Weights of a small transformer language model.
Architecture: learned positions, no biases in attention or MLP, tied embeddings.
Each number is 128 + 24 x the weight over its row's rms, rounded and kept within 0 to 255. Layers, rows and columns count from 0. Numbers have three digits each. The size before them is the row's rms in percent of the matrix's.

# layer 6 MLP down (transposed), 768x192, rms 0.0674, rows 16-122, columns 64-127
100:149173102156122101113140097102167120170157129099136119161118127138109139118110131147138137121115113165152097135106132133165140138122133169140075091158148138090096157113099114130160126131154158
099:108149090162091100128136121146136118085082124141147169128150148099154158123124139116145130116119130098083136152126115166094127124107155126094137136115098116123112148147078130109142106103105183
106:136111171108129106144156129126130094135105097151125111091097106134109115097139139110117134126101128117090145159129142132144070121109117108104132116119124115130127108158160161061136128134120141
102:181167151123111122121112154110115073106125146087141141116185131125113156142137113125115121154147078143115179117127136164114097138110119133123120171107129119089150156144172138130128168135134101
105:113101140115133108157170146141107114095147131086154084157133154150101090133120157113145121137120087158151105098128120135127114137113110125095085134092120135148159156136133106121104091136097101
091:148147120140122139139146111126142135083130097145111126128075105156083114143084141145108087157168145099134136127153139134131147123135132146140141173095091145157134183099097153137169104107140101
103:128090131194100107122094157128136099139148126137092132130152134147184095083125122112136145121116130116164137125139126149132134152139136150154071126116106147123081101155130116141132146097114122
095:175105146123123158117119189085117118161114128104121170124094155112154137131098093105142103093141139114156143104109095116127148132159112108121106104156133142098121131133098108132104109213131144
100:118099105127102110132122102160154151123130142103158178130107124093104142127169121141112132167093166151145119096124077118165117158146125097127164130109105121129133092119163147133116106112072107
098:142103092120158099138113125122152081132105122115122161158180101140136079164106174116128148139148129098101146148131106114111131167092152132136131159171135170138172148077139134109127096144109099
108:094128142149146127089133171139117103102089129121126130143146136120137127082140096133139111147096187140126186164109125108127135150085116108129102152132187118136111152082173120152081108100111099
106:150107174156172125132137127128177153063152110138096134197098126153131126157137163158104114148141147096131160141110119155122146147129084158113135110120120108144122153121123092157088120105112142
095:123121125104120083150119146103096110113130108133139124113171115141121150136129120123066156111130146110157115113116102131107130107159121130127124159099126141136093151115132111145127097127122149
113:137127113115118164120179130191107137156149159170112115078137147158171132113135111105119079151143105136136136136103120123153127116129192141168150145125100097122157112165152136148129162140150180
100:179135164128159136117149122131134167098078102091102129114145149084113142140148110089149100144152171091112139109140114138093134110116139111160079131127111142157121148163130116110161144163113098
093:168136118158064147153134106135136088140116138113171141130167099154101124154170159125153130113100117143133140104130148183127119121131122155127107151125091095126126135125139129118132131132152086
106:137158138133125106131166101137078151127180187150133128089126118142147142130161138092161119141146149113120140176137141110119118140115125094082070152105153143104147110155129044157153146170115103
097:135114133175136110103145132099077155145096118077157146140148091094110136123165158112144141075148107110088140122098117103105161133114136143150126121127149090112090142154098186151143147117144120
091:084121135143130128151122141179155124115141110095164126121198145144136087163104148146140121130105138105148133153143115160106121106164125134150115145130068121175132099133151115152149116092134175
114:154163102138064123123172106185110123127131149150130105140124136109143145154157086131147149125137107139149153122141137109146159165122127156162162180148086106160115170122133123121109091116097136
111:160127090135142130102108132163146119176156090091111115128147146119108164127138164132133124119144174137151129087177090130142111100138115095140117145123156156135122130134131145144139124164102123
097:146159120141125131145101133171145135148131110149113133172165112134125147117104108156068106110094167120131142120106100133153133109128137113085094153173125149126105129109117148077126129111138119
107:141133128108114123130152158132135125139101115150121136099124119098092111159106134164114146125150100110123113133150128126114122156146131099153162105153127152133111134129137158171092149119124145
095:098094134133143122127121150127143152084127168175087102144117122115181134152139123126118075119104116146092108133125166113117148154116108113144104116113148096108129113145151147143141107124163129
102:155150123112157159148148083165146102104141085130119116119139114114089124109129155143147112195086128132113179133146168153136153112127146136168111133148145119144155146149105124135126139151167138
111:198132118136102150118101133128126136166127139117105120160128109139111122091134118152135122158171169140117167134107119128106151117165146114111110124161170103145160106092114095084142119100125122
101:085163130132150182102126120116113101142123116117140173094087098149127158130139089146096157131151107113118134083108118093142096126138135134138127088141110076137096131138150157140109119135131148
099:147124113087126150073118100086170109132170125099091082106131080095150099151153129156113116137156157147153115129110114152151134128137141105122091129147120134184135145112103103161146145128125108
092:156143129095089145143134117109153128142172112133125111083168133095117105123099159159133171105121123166133126088093123122095141141137145174113114094083156160113100147194152125123127099130065123
098:188167126153118148130105097110093162139160107141131118147134107162114149083117138083166157166115142148100120127123137156105131148127103128150147125149128124137134130070132139121132129151119153
089:123122123125138162107145114126117107163119171097092131135149107169123077109097120138123140110150118138079148137114117121100090163115131115110179090109120163130178111146126165121120165130132123
101:158140135130134072155117074098128160119094122126179164131167128125108108136141109140141126070106122126133116114144150118132120155129127145129102140124102141096150124154138140104158109144134121
105:158125133168123110148165097141143135107107123111130122110073119086120158116166111138131146136109097104094124154146143169114142135087127123149158147123092127122149095132104103140148092125144109
112:127129121118146141113145139097130134164118157127145123136169126137124148095143144141083137134137095128126096159180093160094148130126171139135150125136155141113108150127152139146122123131104084
087:141128122114130145149134162098144120111129118139128161082186104111096122157114133161168128147111093129169144132088123135151163118111125168115141115153112115136116127139130144176089095149140144
106:082087154084100100156118149142080115129150155137150130102081097101142109086103077110114151091158135178118100108115122164181135147135137143102159117115128093106152102155142111113152114087098169
105:117128149132106132130088117105147116127142102113109140110086120124139141146115159103147070171152140119124169159119120105133112122142119152159092138097082168141103105122164150090131105125133106
102:164071112075133122117098145122129142088123116173098118123146129101139159145096097120118122127122137148112137127119156110121118101153126149101156145092106102120160150120079126141152120112147151
099:155114130110108160099092135105162105121129172138131140143155146096118128120110111154125110100172127127134165102152144121148101073125127158128098122116145115118127127132139062132158138096099118
104:150101151172114118121112157138145134173140071111121097107135088135100095107069131084178135124151129108129141120107076119113106126124161168121088144087141122111123155112086139133159169102153136
088:141112132131111134131122171163131114141111124116109107143132146116158114103150130104121131096142097095145124130152128127141104169121144142153090126159164152093122125130122121148120121118106098
120:106112140151137143125137123146151151133051143166101103137118166133126108120165147126162146118084157117135085119106155102103152105126107109172097105140121100103125147113094190109086115111089143
100:145137153088133138150147163100209137127114129141134169151110162168124116131153136137144154101097125175118168125125099161151135113077118145153077134142116140121118096139093124156134197107118173
105:143115165133158142128137088150101149152150112147148120127127152117156108121086096122157127114127117088139144130126136156205068144143109170134134127102147152067107097131118122141131071132126150
096:177207118123101149122126135121098111137126137163148131104122095108134134177150140127194159112146107115140093110160096137107099122098129140120064113146090106125097119146136087113153124112115073
100:148138144088154112142154081105134139141146149101110077136140160129081115127088157148126163116125081096114157101122142140139116119137130151138123144154070135123127090094148113121092181118105114
103:113110098160127148113112151145152131111191106122105151128131100167118111140120098117093119150097182163165148169120138106139132185124111123140090147123121121131117107124134152132107130130120136
091:148134155106138116141104132134116088131135165128109131102137103140122114164136148120091144142150127134116104129117165152133127119135140095104146114114185134170098173102150114106110111142118110
100:159108136122163096124151131079180127159159162104133128089165140111085151112163135094157114128124116131147152138109117151138156086139145101118115111102108100121109145131164150118103128149135128
107:124167123146120136130124111125173115132094164145104152134134106104101104120113128160157161150149144111119148129149145130120178115143125155140125107122105082130179150113118137126082133107090129
100:103104129110128148112152141157178132096131131127151174120113089108102140137113107167138183107106111117139141148118149152110121105125137125136101171163161148115131140152141120120145128156141203
104:141127104132105124086120109138122130132164133085165133145157170170109126150109131153142110174121129091173148117140112183139122116175112109078152130147176139109130092116170129118092156130109147
105:139103168142136143124099140119149097129106095103120104105133102130140161149130083154164178158156149132145151116179140127130124099139135107127130134127166185155129101090150085091096096124158116
107:154136111129104119137131117154108150150128112103107123120149158138156171111099139128172109124165151155101106123148105105100151075143107164121133097187154144100112091119122127147152182143136130
102:128106113134125139134122111146110188155127114119133120090119124154151156123110102124152098129122119135119128139085115135170121151182144106173138118084157091159133099136132114155103089131110082
109:089151130161169104141165125123149129137138101109095117132104150096136158087112149138142123133125118101155122123178143134140103144161108125119110109127101152083097114090134152135123149126113133
092:129122121142110100110146109124121097134117143143111129154080133123099156076143106151156121089115106113132149136083103137109113160150083111094172181095143101142146143108139119125168115166117159
107:083137139100084125100138118114180157146106122143154097120089159133136144149140156113097090165140115112156103160095169134139131146116145118102100148119099115116119148138128134148102110076144118
102:127135136096147119124163102112161150117145136114130170145144132134103129138153098128150149152140116149127119143096118091171123112191157129136102100090124143181115143131117151162148133132139128
103:113143090130125134150137113130107185103161175109117129146114154140148137122120111112149128116118131139107144088173126201136170146103070114133063131129116135132147137176115130158125136142096131
112:135110108111119118121140136132089085148130108122113094114139104113092096137112121055143066149125141138123121151142120119139126105126171154173129137112150129115096123119187105140186154122148143
092:128124162192130106134106148123135111133132167102149137095107161108140139149089145144181115128130082139183146131132137159162134130117134186148122105156103155134138144102157110150097067182109123
097:098148118137168156121103129118120077148098133119176121140098117170158121144147138133137093154161129122075121147106140103160131138141099085122105127140149170167185123084095131102149155115140145
102:120101150118152127156126126085148165115150162144128115135127113145109151160158155111102139166158162097092139180158103120081103166119161146156117129130144131059117161130146118180118140127100124
100:127146096144155115127107114092158120136119132127113093112122116174136139072152145131140090140137142155134128124127124163171122092123162153137121163147140109113136143129144143102119146087172136
095:153124137151098172091143152124117105143141115142161126092092097127168141150145132099111141146122102155134087110111133173128173096140133159146152121114135137113127165120143170116152132113122117
106:135115125165167116108134160125124100142156134068131126134130153175108125127123151140136144116119137115141147098169175106143112119095135100099094136141092130092138160131118105121122076109152143
095:110117132077133131115095158125133117109124182144169131139137156077104125121133160141120156129156138102140142072113138074137147098065126089165124119121125152147122133110113138142090182132137140
095:146141170123103082105130091096138104109101139166155133121134138114136155115156170134111137147108091154146084174126113117145124123118107191135117133111150138138138167142129144133180136123122132
091:164150083123096135136105139171126125101141118099132111131060155134141118114122171101183130155129151139106160147123144097137064112126118094180116143129119102096120145103098136138121113155078133
090:130124108138146140134130115104133111157139136110077151135169123109083135111109095148120116096178113134131106123123148127123095086165177137127109159162131128077110147118145138116134118150114088
106:117143123131136120147133141170147115158153158133165172097091090141110145083067142142183111122092153130178119108129172116135104106098100108134107071169130163114154151152100118131125120132121132
111:122114136111138138143111166110128163144131129126110102151103097179114132124143109121090112118114130150127164128103113147141159150124130106156105086121093132103127081103124168135127091119146136
098:128105089122147145114153113144078124091130107123131152097157097137105130130106108112136098101132144106100092110138133130051154119142128118133148095132134154132153103131142131157143128122093109
088:099094098125123142186122112120118156107111083156133123137132173109144155115148147155104140126142104133109133141116142148145153137152148124132116096149133119145150129121141125115142122137115158
106:148119128122142126137147141091148146164091151178111146112172157157119101109129093112149143124149146103174113149125121139122163124173116114149174110117150157154110101152137126131144162097096104
104:123100145133122150137129115126165124172135122110121152122111157120103124161131178120129127153160168049138101150109167164081112138108103128109125124124107142117123171089078139170118149149148112
100:137122138153096106082159149115184144091133103177149140129119138128146118146132127125104113142131102149159111127160114134169082142122104120093105125141184098130123149124153171174133099125147108
097:119114106100102125128112135104134066099130136158122135130131144147141122141117128117139112111175150131122133094145131163133139123140101134129130101111137137113121121138160136150141105140136169
113:101144107137099178137124099143124147119110152143118156139173114167151137083089145102098104165095093150095159079112149126125081106129149129113142129139130090114126107130127141110152067100117101
099:143142121115150132150134155108112109116142114136163105076081095144115137135065116149088155131168146141109100114136104155126054114158165119113129100125176162135115163095140134115103104106124123
089:163172094128149150123125131158143133132100096102148089118107109129142137182173127134127150150090099139131125138100171135145142095109158125130103121111119117130118159082131115129115095094126138
093:119145128125139161112146086134126121144147126157104121112106127117139143102125117168128121148126145128160110121148119111122099159139172129109162137137108129143132093140120099084170086151158155
085:150163115142141172122155129130146092100149133135131130114100147098139131117106124164109121185111111164124091110160078163137097109137146141132125141162133087147184141113146146129118101144122128
106:056099152110128165134154181115097165147135112131078106114142179109107131096121150115157126105107068133093123138118199140138167116127126125107101136137126119116091148130127141102171137108152112
094:133158145130102120115142098134164142125144145128139102145136158123106117120109101121139162114128129127106161091147168142115153136125158127131129140153159148120174131125148144121164107071175108
105:142124161119171118123128116095140157150160103130092130135094130141112165107080175093130123116143108146109146160143139134098158119143126110120143095119108134104120191132101150138075122148138137
105:097144122112091116127125104118108148129116147111154103113137128140158112147144100155128121104130097142148130142139138132125136143162069072147153101063116129148121127162068171152143156105159186
099:129108133111124159124075147119136128172165103103099100093136111162175123143129134117097090114131137113127124067100135113103129119147137126106083146104141127132136151130132147129138103192124083
108:109168083145134116102112149114144140069130133178138144127170092136140138159093105112137099125137126092105164096127119142141131143171129119107080105166120111063154100123163106115126171124148153
098:115109128095138112186125106158120093147133127113140136135125161079133183123124168120144147117105091097099147107097116086106169117156064153118128120130147085125142138111113118123146147192107098
083:139138131099136147167146092156106112145136113150110123119121126128117167145099111135180129105116163092086138157147158125180181155138113144122119101145142144181153088142173155099082135133141109
087:138082134130127074144144128125134149139103122119145131175180111135092165146138167145152174120112100145135128091133149139145109126098094132114154122131122158147121123116121123107132123126094102
110:106092129139111084129120113103150100148112119137103120120127142165098166128142171129160163130137113135095116094114105123118136084157168109140175145167124130098115116140102104133135119114150090
096:118116137165114150114142135113114157103114088093166119151115119130124172141128128165173152164133140125137108079114152117118179099162155158104158121116094132152139143133137146134154103133166111
104:135133117148152113133156134166127080110115153105106088119102087124140113154143135102168125110099133143143140127131150097177108111130111105163149145115127109140148105082127153135144165159159098
103:139122113136116171100164133121173140121128135124173131124149152118089122141130092132157106134107128118100110150117081130162112117109156138146092106138151103154183133128157129115130122136108155
096:104090072100120168126104134129103094142146129121098103107132086144083183114120139144119134154111169102115114115112112124168094112130155153107121148147145103129134138124143158102160158147127156
090:127122126111123153144115067120110116125128092145127121109117109115059091088148153089137131144110119169119122070112174110104132096103167151126133117126115099110149104171152109102100094122122161
108:109140164108129158121138100147215098119131095126143105143145131100142145176115133148153139138095163120150147118126132139102116143123088142154114145139148142137137111122142104114139166113098133
099:181134107142135118134120145172160093078135132117130194134105130096132155075146145093101120122068146159127145104125088105085084146123138137117086135145127156077121151107172102118133144103134147
086:131150139125192091094137146102128114100100090126100100132144181162132108127156117150138164157137138143147132110102119122122139149148144100163125152114123171131128133156120119163121141129108140
101:113131109205080123145136126123094125131107110102116109112153142116101153128141140130141153151113151145126152109136134177125136162137133107116173078098122115129157114109098153142123144155128119
091:090103124122131183131118143138132149113132145131123143085113115124097138169104163129144146134104107136142131138107151071112114114104122166104143114114105151163129106138104109166119124116126120
093:132113128143148121128149161159127130108171114134124153124082130167108091136124150108151160178139060118155127131123156179093119124127139167132112132122070085134132144127100093142104103128124129
104:097119140132125107165107096137146144148126123125167107109124137095152108170155127151121142129116138113110150140101168131123146163131115104151123117092131165119176132126160127076140124095131112
109:149103148164169139139095071105122167150123125140174116141133102099129112102140135156150077114103118105084148146121137115161128129127095131145106120137135140176142085131160162178123138129129113
# layer 6 MLP up, 768x192, rms 0.0672, rows 17-123, columns 64-127
093:187140158138137150126188121128127137161155134137101141094093115158142132144110134115106116144173108122139124134137113117103160140167097149176145118106135098136122134151124142130146185130165113
100:160168133145180131124124125145119114139118131149102107160092126177149120123113130138124128136097117108149133128126079142138137131121117113112145125096111150143129096139152118143126147108138117
099:122140118110073134114118065125178138100157118126148135126124143161117124160116154103107153147084121107152152121136126108112097137148095103132187130136137101109165124165115132110157111158106156
106:132113088104124102093117126132129124142121104091193154140158123114131151133147146150099161101116131165096126167130109121079111119131108109152145071136145148153112131133097106160093134145169185
094:084156146095122166171108107164155148156117162165145138145092092149145131123123117142135141164101138168171126117091134092127111112126137132131188110129099098141135139147193139155136099107108149
097:123102094077100142159110126107121121120138128091110165119119115086099126142080160101088169142151117109106116159159115136107151177149105121118111125117124132079159118121107143088162168170106161
094:099105099151131131131146125134134101127132119130131119115120154140107126167112094119140134115162138103137119157125122122072080142090136075139149065136099112115067126136120121135133130143133097
101:108126157152119149115136138119129137146106131137136154192142107135164126093127115152120142097131108138173113132075173136096115132119106109157158113087104160154124130157133172133123182130113159
106:094140136121098143136108122137131083130150122162128149102108132121111122165125096127155121147074144099129138108144148153077155102125091135153141078142094150097124094133127167116164131107104112
109:149141073084132092113134112139094145127128131157119154110086140140135122197169124078136145112099145107140104143179094111145135122154116104133119128145122150139116102175110097117150087134173122
101:135122125125117140123149109159151138149141125159152139135169128125124141173134138109157084116099157147102130150151111139164149139112086115125127153157088132153160160175117150125150137151138140
086:139099133110107131181156145185161156134160186126153123128088114115120160111134112147154126116160119123139140149127137102140115157108113131186120095133158119112073093153142136159102134164127146
108:161099125115121139135103139146139091181078119117112141089144091123110116088145073145136127148139126110127086149104081125161152107109135145162143108137167113113175106166124153145122125117127165
099:115116148137121112126115145112167104104112113155082110130153125117139102122135135135115144154149110095128092110133117065120173114156110172160158088153134132102153093147124214163128117107123144
092:131127116106165139088140174117131143145102139128110131105119141116116087133111105149142116127116074117130103151126094153092132147088131118118132083093136084133114081130122149091108095114147151
105:158097146111102112160113154130139104144134143168103139108157115171137134140137123094094165130150163088121103117138144134138133118083115159138114123110092129129123089133103099129108095125142113
091:143144141147148147164135134110144142149096117143098126141124127122135115135083100124112115118133161124155077133108151123154096124088113143155127093100112145128059135135109098118138153103123129
087:160127104082116083159101119120137121104124181118161127143104133100113119122123107116139160119155122171144079133106118149108126125101123111138149145152143116150161106141083120130085135126114110
112:124136069124129108101149114120131150146117136132082152172144116120122113122131141125101122161144107140147125142125126118138146110111116117133150096109105148092141123129126174120156147154125151
100:104122112091168137147084117189164114158157135110120125135170104108134124189156158148133158151156105140104133133138129121133134145094088115155136165112122121101167080115188116122115144153085142
103:099093156127131138086166116092127142134095123112127105147102125133183130081169096114146114126115115099117145110163140107128150095151133144124126115106111159145136126134132151160119135176172178
109:111107118129137121156174145104113090126116131146100148169111129124089131121119159105118138113087186134161078130087143143101155138117101096133141123176136147166124140135146092111109118098139138
102:101149099156144134162132109115150108154112115106126158128086094156150092130162123132146141143135131123121151183154112137119143111110171119171090078128148111140136143123158134125139142123110114
107:092129137122129177120150128152130164101171145132130096111135157173126124173115138132117143133145155134099100160115147100097142084135151111108122112138130131132118131162116119101140097112121062
107:124117116122088149081121131140112106150162121148123136145143087135097119131144145161122115155146100103143115168108091163085155121117134106098128137114112106108144154153131104112118135143109151
098:118161111186098130143085143129117148126154092123148146180112112121132097159101173121123144118092109165130139169163151144106138166184174147117139148105076111123163113179144135134154097133147119
105:135127162128110105112104154101111137109093132129127143150146163113140113103092161063142128137118144130161142109095137148163158124135083141127140122099136128141086113142128154110119178126147118
087:117106128134158143175129134177113121121143142133134079137116145130083143121127098102102108138129110129124141143117182155130125137114088111147192158165103134128123143114137124157106131107165147
102:101119117119132120129092133181117130132144148193155097136120098136136108150136148118066113159152094149157093155130111093111126087142127101128151123135128122124155066136127124154150113104142130
089:120106139107089105139132132084121124092117132125141111120097112121090131137123133114106122114142161138138089107159147152151185105101112117167113155115121084093125144147110125115181143110150113
101:129129114134118143091112147068166081130138127110105146108073121117138120164096114079107166118141144120112103127145112182155132099116142117148096097150139113157171119129119167103138140106126144
105:062141149121106132110133117126107113151117129109125119124145157175155155147120104163111153130118104156174113129109122153126105099106103148132125119143127138149133125083144130130137159106110153
110:110123103115117187141153095116097159175135137108108102152158120110144116151142144112118126124126165077114083159145097159118118148119112109144152126115117107140123154102122139101136086073090121
099:118153083127139123153127088129105119159149150114115148143142138143095091107180092099141114152139133161135156143121134104102153142139195105115094092137109134112158122170119103122114120133149093
097:097103141161129123146082075144140173125132132123156125176136123168081115103167151095097134133148114169135141132133093128145128101098106134117171112106064135106076121132132138156125119127124138
099:138115130178139129163100081133151106151111138109104146125105097134147114085116125137109143142093146129152107113125129148107104156147139172115159123127134103099118093124110123116105103157122153
100:125148120168111116172135100186117177093167127155146138104143113095129086141090142147108198152143100093104132107131125126125137112125125127171098145117132156139102084121146144072103166105116111
094:117102109139099132107146135132164109136136163119090144107086114163069092128130177106083127109116138124151112135107133133148129118113130143163105113093140140082141140109125151109098094115115119
102:115158116132134153107126131098163100162054153085122132167118162159124186162154163137104130156144110144134088132139119109108115110114144141104099122153102169139138141140094120105131162079110108
091:107139109094157143069135158082135172129116113119156132131156158129099128085103134110133126141116110149141123133132114128136183161119118117145116120072141130130153131132140123128105120151160145
111:085156141156170162122135127099168127142118117154129128131167130166132118098158125101122165163101126105197109092115116084171147148159126116128107130119122138109183108144090143139108103128120109
105:105168105111148077126137137102136103140092133131116139123130100148146130145162167151111107158117114126120137115144108097133139119136124090102152136145163121123106100169138141141170085073080177
099:097111129131141082139163127119150097077155114136097129127150130130130166101085130140154147127156113136063100151100116121135122101097113143155136121096126121145123169116112137111103109153187158
095:107102090138142122144139135181130139162135109114137151163140119147140096138112073128145150092126169120132091141099115126127140113099100151136134148139110137085104147146089157088096111122125141
100:091121086117158147142172110133157118137143131116122146149139189114130132154136125161137143155137146113137111093141117080138124074112096111137144099169086098140142130123136173112134099129133120
105:108128179160033091139121109095147089157124113152115141114130166111103128149110120176104141152157119119127114081148088133115134061099100101123114115133131118122120130139147122108113171121112143
105:128150108115100114145098088090124106132131131154133151104183132112138168123109112139132145099139140115122098156127090061104121153147110069117155094151123145124146154147126110149146135103148118
095:148116119122114152147127148113086088104161140125119125116140130137118105126137128137098106166094112124132111137162093106108098149132099166150135114133141156143195137116100164159127142149114123
101:081127111145092142152135107173117151133108167124127095127155111144134116099159181123141095128146159157157096115126123147119128120125100160131147123120097121110090127141142110146146144139095159
099:141092131122147135107108139133065121151157131162125088098161121115116136138145109091128114154133105141133102140147105127100126144130101144144157100139089161116120129110079136167138129099122126
105:143116153116142129154124117131106097169125144179129117128131088148131129091115191109086146149108168116122119110109151110087154100093143080161129142131122179118109117135104120080105125148112119
104:077089076153142148150160146151146112078121142123122148109115149127114101124108150134125106095118180153142121137130131170110128117150147133144141132132132071127121172172113169169152105112048114
113:111161112166107154139138141125117173156150086141106138128090138157133099146129114107156063119123131112107097160121117135125109077131067131126134062172128065153087111139083128148157184124174144
105:098116113120153115111127109122110119091141115147120146123118105180137131174099179124087161158135115121128120160153193128113108121137103110160126134127121111135133121143119170138124093145123093
110:090083112120086105088150103129136135119154109183131147165104165125106144117115123133117104126126042101167105154159109094141147106089134112138128117140123114139159145141152120137135125132126124
095:104135130118111083112189128131172162144121147158087107128148088120138109101120103138131155070109135155140137114122138114138147125129174128164129124124100160099149110155101120133079118110122142
106:109142123117119097133097095138110112121131121141099127112126157093147138124107111159110146103173169100162110115135116129097168142120107153135181142155149172157137083113139145126156156130111156
104:095100093144172121095104083136127130113102162133138137141094124127122108132138119089129121083143119109142103137137107129138118134110130181161147136134151108142141105138184138166130133161094119
092:117118129085138136115112095151094114117134132146101094182174159128076113132117092143116155203131151110093156152114105111113099157102119100122118116110097139113098109165148096135146115087110115
105:113128128140150122131104115139141120148152134134120114106145148156142145219130106101139135121134115106123099132137113168107093057143075096156131106104104125131140112149144108122094125145114142
092:119123136117126113118138125146119126141123076138097164079110158080121145080149145146116130164173162130111131119121121112116124139129149107149168124129146147127134113126119163092133177109114130
101:156106131143100134171157110076146139126138115120103172081134167129134160153150145127132144112088084122102110138095139115162142149144130100195116163110128123105119146185132109142123123114078098
102:105071081106132107119105133192129118122117149138114133128119194142185116133144142106172139145081149124150146142092134120120135129106110153120164138123141090119074089093155111142112132137141181
107:131142147091100162146118133138128138117168116130085136115135107115103128128171156103136101127134156089089150148108115115114152066115141140128135065157114139135136112115102124136129129124072148
098:144119151104142093102152124118163106145110101108102119135160119156100157132154087102155134104163124160149147144099160140144091156131104146149111124128094155136149039153101131157143133111136092
100:111130114145092133079110131170217090147126144146125128128151133111088090110172123124122171175121133127134102158120152132136161127089144155130152160148145145133115120136145119139103144156115137
097:128141115090174111148165121133106168129107143104118186112142147180123120144131137124081146109122119128129081158162114107114158162121139151108106101119152093157139126153171137169093181114134149
094:128122121129121153123180155158137149141132099097123129146130134127129113143149077143121138161150126073126148075126162095122136120104141093173145083099119100104125132156113099133130156124078122
095:152094135109133134145177110153176145149165148153173170090122143077126158125102122136138146122130085096129107113104101127125117133152142116102160112140149119090127153199154124080167112104143152
089:149075158141119151130074086120110159125163182168141117145081115108155112150104133089134131130079138096116108155156190140156174151112101128121133096119111120145138115163160098144117132149090093
099:107112140121135113121149122151156142121134127146162108114154087115162132134123118070116183117130149118106110179140168112150171180174159146152138097135137158157124104140108117085147096156142140
105:112136115110126081148156129116136152094133107140145125179146133096118115142126130151119148140109130144109122173125131116117096156080099106180152124151126114153149090104106088081117112136136149
115:119120151158128104167152163157118125115155109120138141177121165139102082147104079138143156090129152117109105145113099157186106108123109113102142120147162107129095102149112151112157170156090132
097:146142114168112152135131092125144106107108109102096083101128112114095111157125110108132119160200121096126128120158137146100160070130137110145131092110120151137144105137133131116177114142109112
107:161135153085160081127145122102160137119113145122156131155160145094170131128132069097101133121130103116118110140181117097071126160133099127123141104170179143097162086133133114130128078164141151
101:146094145119156135137096094117108119107131152141118161103131155152139131158104117118128170131145118080102102150106045139147117115154142131161121095158129143130167116103103125107139155139148099
102:126119148114134144127112169153157083113122109149127101132151109142141175163108091117133127149125151152136094129127157171079118135143152153058145102117118169139123120153129158134150131141203143
096:119153119118127167096071132127141122069165117144110140151126119117077154143115116112122106150082133127154121151113098090113150152128125124090120134093105145098130126131143111132160097134103142
106:114130101124126151132116107128148139167090139149119157102113161157136159143137148119123143141115153129117095131116128129171117167118105107161121138109143147172123088138105157148151101145107127
100:111111100135147148111150145112126101125138102180115125134137147108130132109161070115151116100151120116141139162166147128071073141117099173109147142121113107148106134122123116130150139141145136
086:122135132108161150108142126110158125125128098183181150108089137128114101110148137122119137159154139119094120102133082149105186152140142120126107096125143126150137123151111140148096120156163141
103:116154109087142155122095104161092093113133171142149085089123153123089118146119121153092117149175153100158156102075077157146103148118169155150106126091120158162118139136126148101149111148123112
103:160131133149148145124136146100130155140128130154134125127102123112135083092151101129135122122095119136126159110123195158062145133134087093083139122134122132090079110138153110143116148132124092
111:123147138148146108143136118125112150167064073155122083130124083135139120153127155165107150097125135135153079089153090144129092104139088116133143120093167149118149141124137103125116160086127102
092:068119112093121140151095155139166130152106140192072136132104130155158135149145166109136123102093105139107117121128155121130133106107107112166137137125132112116106150162112126141161130111111149
104:148152126140113118169159157127138151127122143161153125096137149121083164131091118106158142101147133095172092133128100111123121129122128150167132178159134155146087098098143149122127110131132100
103:136141110094098148125110096126121119167147144149124141173136127109120183133105140117120113098116130161067159162142160122101107128115097098102124084106120173107101118160176125108081153135133074
096:083142140162169115161100112155113136120147095125128189121162178135167067137127094139153121095139145145137107116103143138116116132112124093114119078116109137136118081134160149149141160168149125
109:098092119083124151125145183151122098154114095106126070141138143127157135098129112137155153129124100117097111166124095142122136124122121090128129090146131098129156143148162123102097133141108136
095:129129137146151158146125142134109114066118140150132120161097103089115140106125076120114137159122142086164129117141125121105098154140123143142126124108089131133115123148110136124115143066101105
090:118127139151142146129113098130107162154116104123139132099139106146129123139162116132144140169152139113141102082113114145136096146146135145085120114106131167093106108123109094123139133119144128
096:156146129163102157111134139113094135155121167136169171097097130147129134122109167098127150167151126063137115129145131126086111117159097123167111092103127109090141096100111150101150090142146147
103:114130152124127130110144071150144138114154132148090142117124067124150157114136147158164127152110151157106125120111109158120115125111104087120155118130120187128105134131146114090112105112091103
093:135116150142176099120109153116131086178145142145104131124106123088142131094158096142140161150135132117121145129155119116085123088134129147128174125115103162172137131133161144114120134132143160
100:143131130111118113090139088115149139130126127122126145130129192141156128163117128152097162116114122136116141130091125114100149118145126117149176130149156169113101141139129111112173109127122093
098:077141132129149152137115094133150157127138140102173133137163121122142138131126138112100133131119162086116126083133176078121159130086095089126130136166112074151142126148111164132083115146136133
096:114102160142139122114145200081148118141106120158135165184095137134127140078117114139106114112146140152127150148137071133095158127143133108129120104140060090122135104120148147153107122100163113
089:162179145132130122123131112133126110120113151146094118157091133113138088112145130117122133136113152100162108167090180068101113129130112126132109128115088166083172143162110164163164111149130118
106:111128102115105138143095092108181160114133124156110135127136155138141133108072126157122142129074127126131141138126118116129124136120147127166092095142102170154093126121137079102131187155121143
100:094108120106085129119138093141135101118102149116149091115118129165108157125114161102117133127087143116112132125120096136095117132120123085136108160168097163114071118150123138158092120114154157
094:110151113161094157143110121145161101097127151131164136132100117107162132138142185151101123161120169130098111160124157089104132118124145149117097125138129156121112125136140144139146167143164088
101:069154111125121185143096118184131125127085172120137162121099174074139109145139154139114107116128137114140151122137114125079151117119084130135128119127083088152154129156158098114125150096106152
099:137155152120121150095133143165157125150144135142118094165170122104085102091171108141142144121145117129108163127096074177122132145126193081119141110093105098111136148158121134140118111148130101
090:122089117154127165156133106143102115136103120117148132158130114085143128115149160155105131111158156134097070142092085122109109119127123129113144135135126143129129129132182125124102180122141106
102:107113167123131114151160090159128150119116110135116122148122176152125102104136158108139090152121146134162134143127132109123107134088189173144147109141067093142130101175135093135120145092177106
103:136135146139089147104077092107118148147115140151143132160122145111101124122068160128095179071121151105148105147156159088144138137148091115125125141169107128152150134126148150109101141120144177
093:118147148142126120092127120122149158052171131112124164149131143126125108127122115142091108073138138113145132123145095151141132142110138145142149093097120148114151129129131108146090139150103105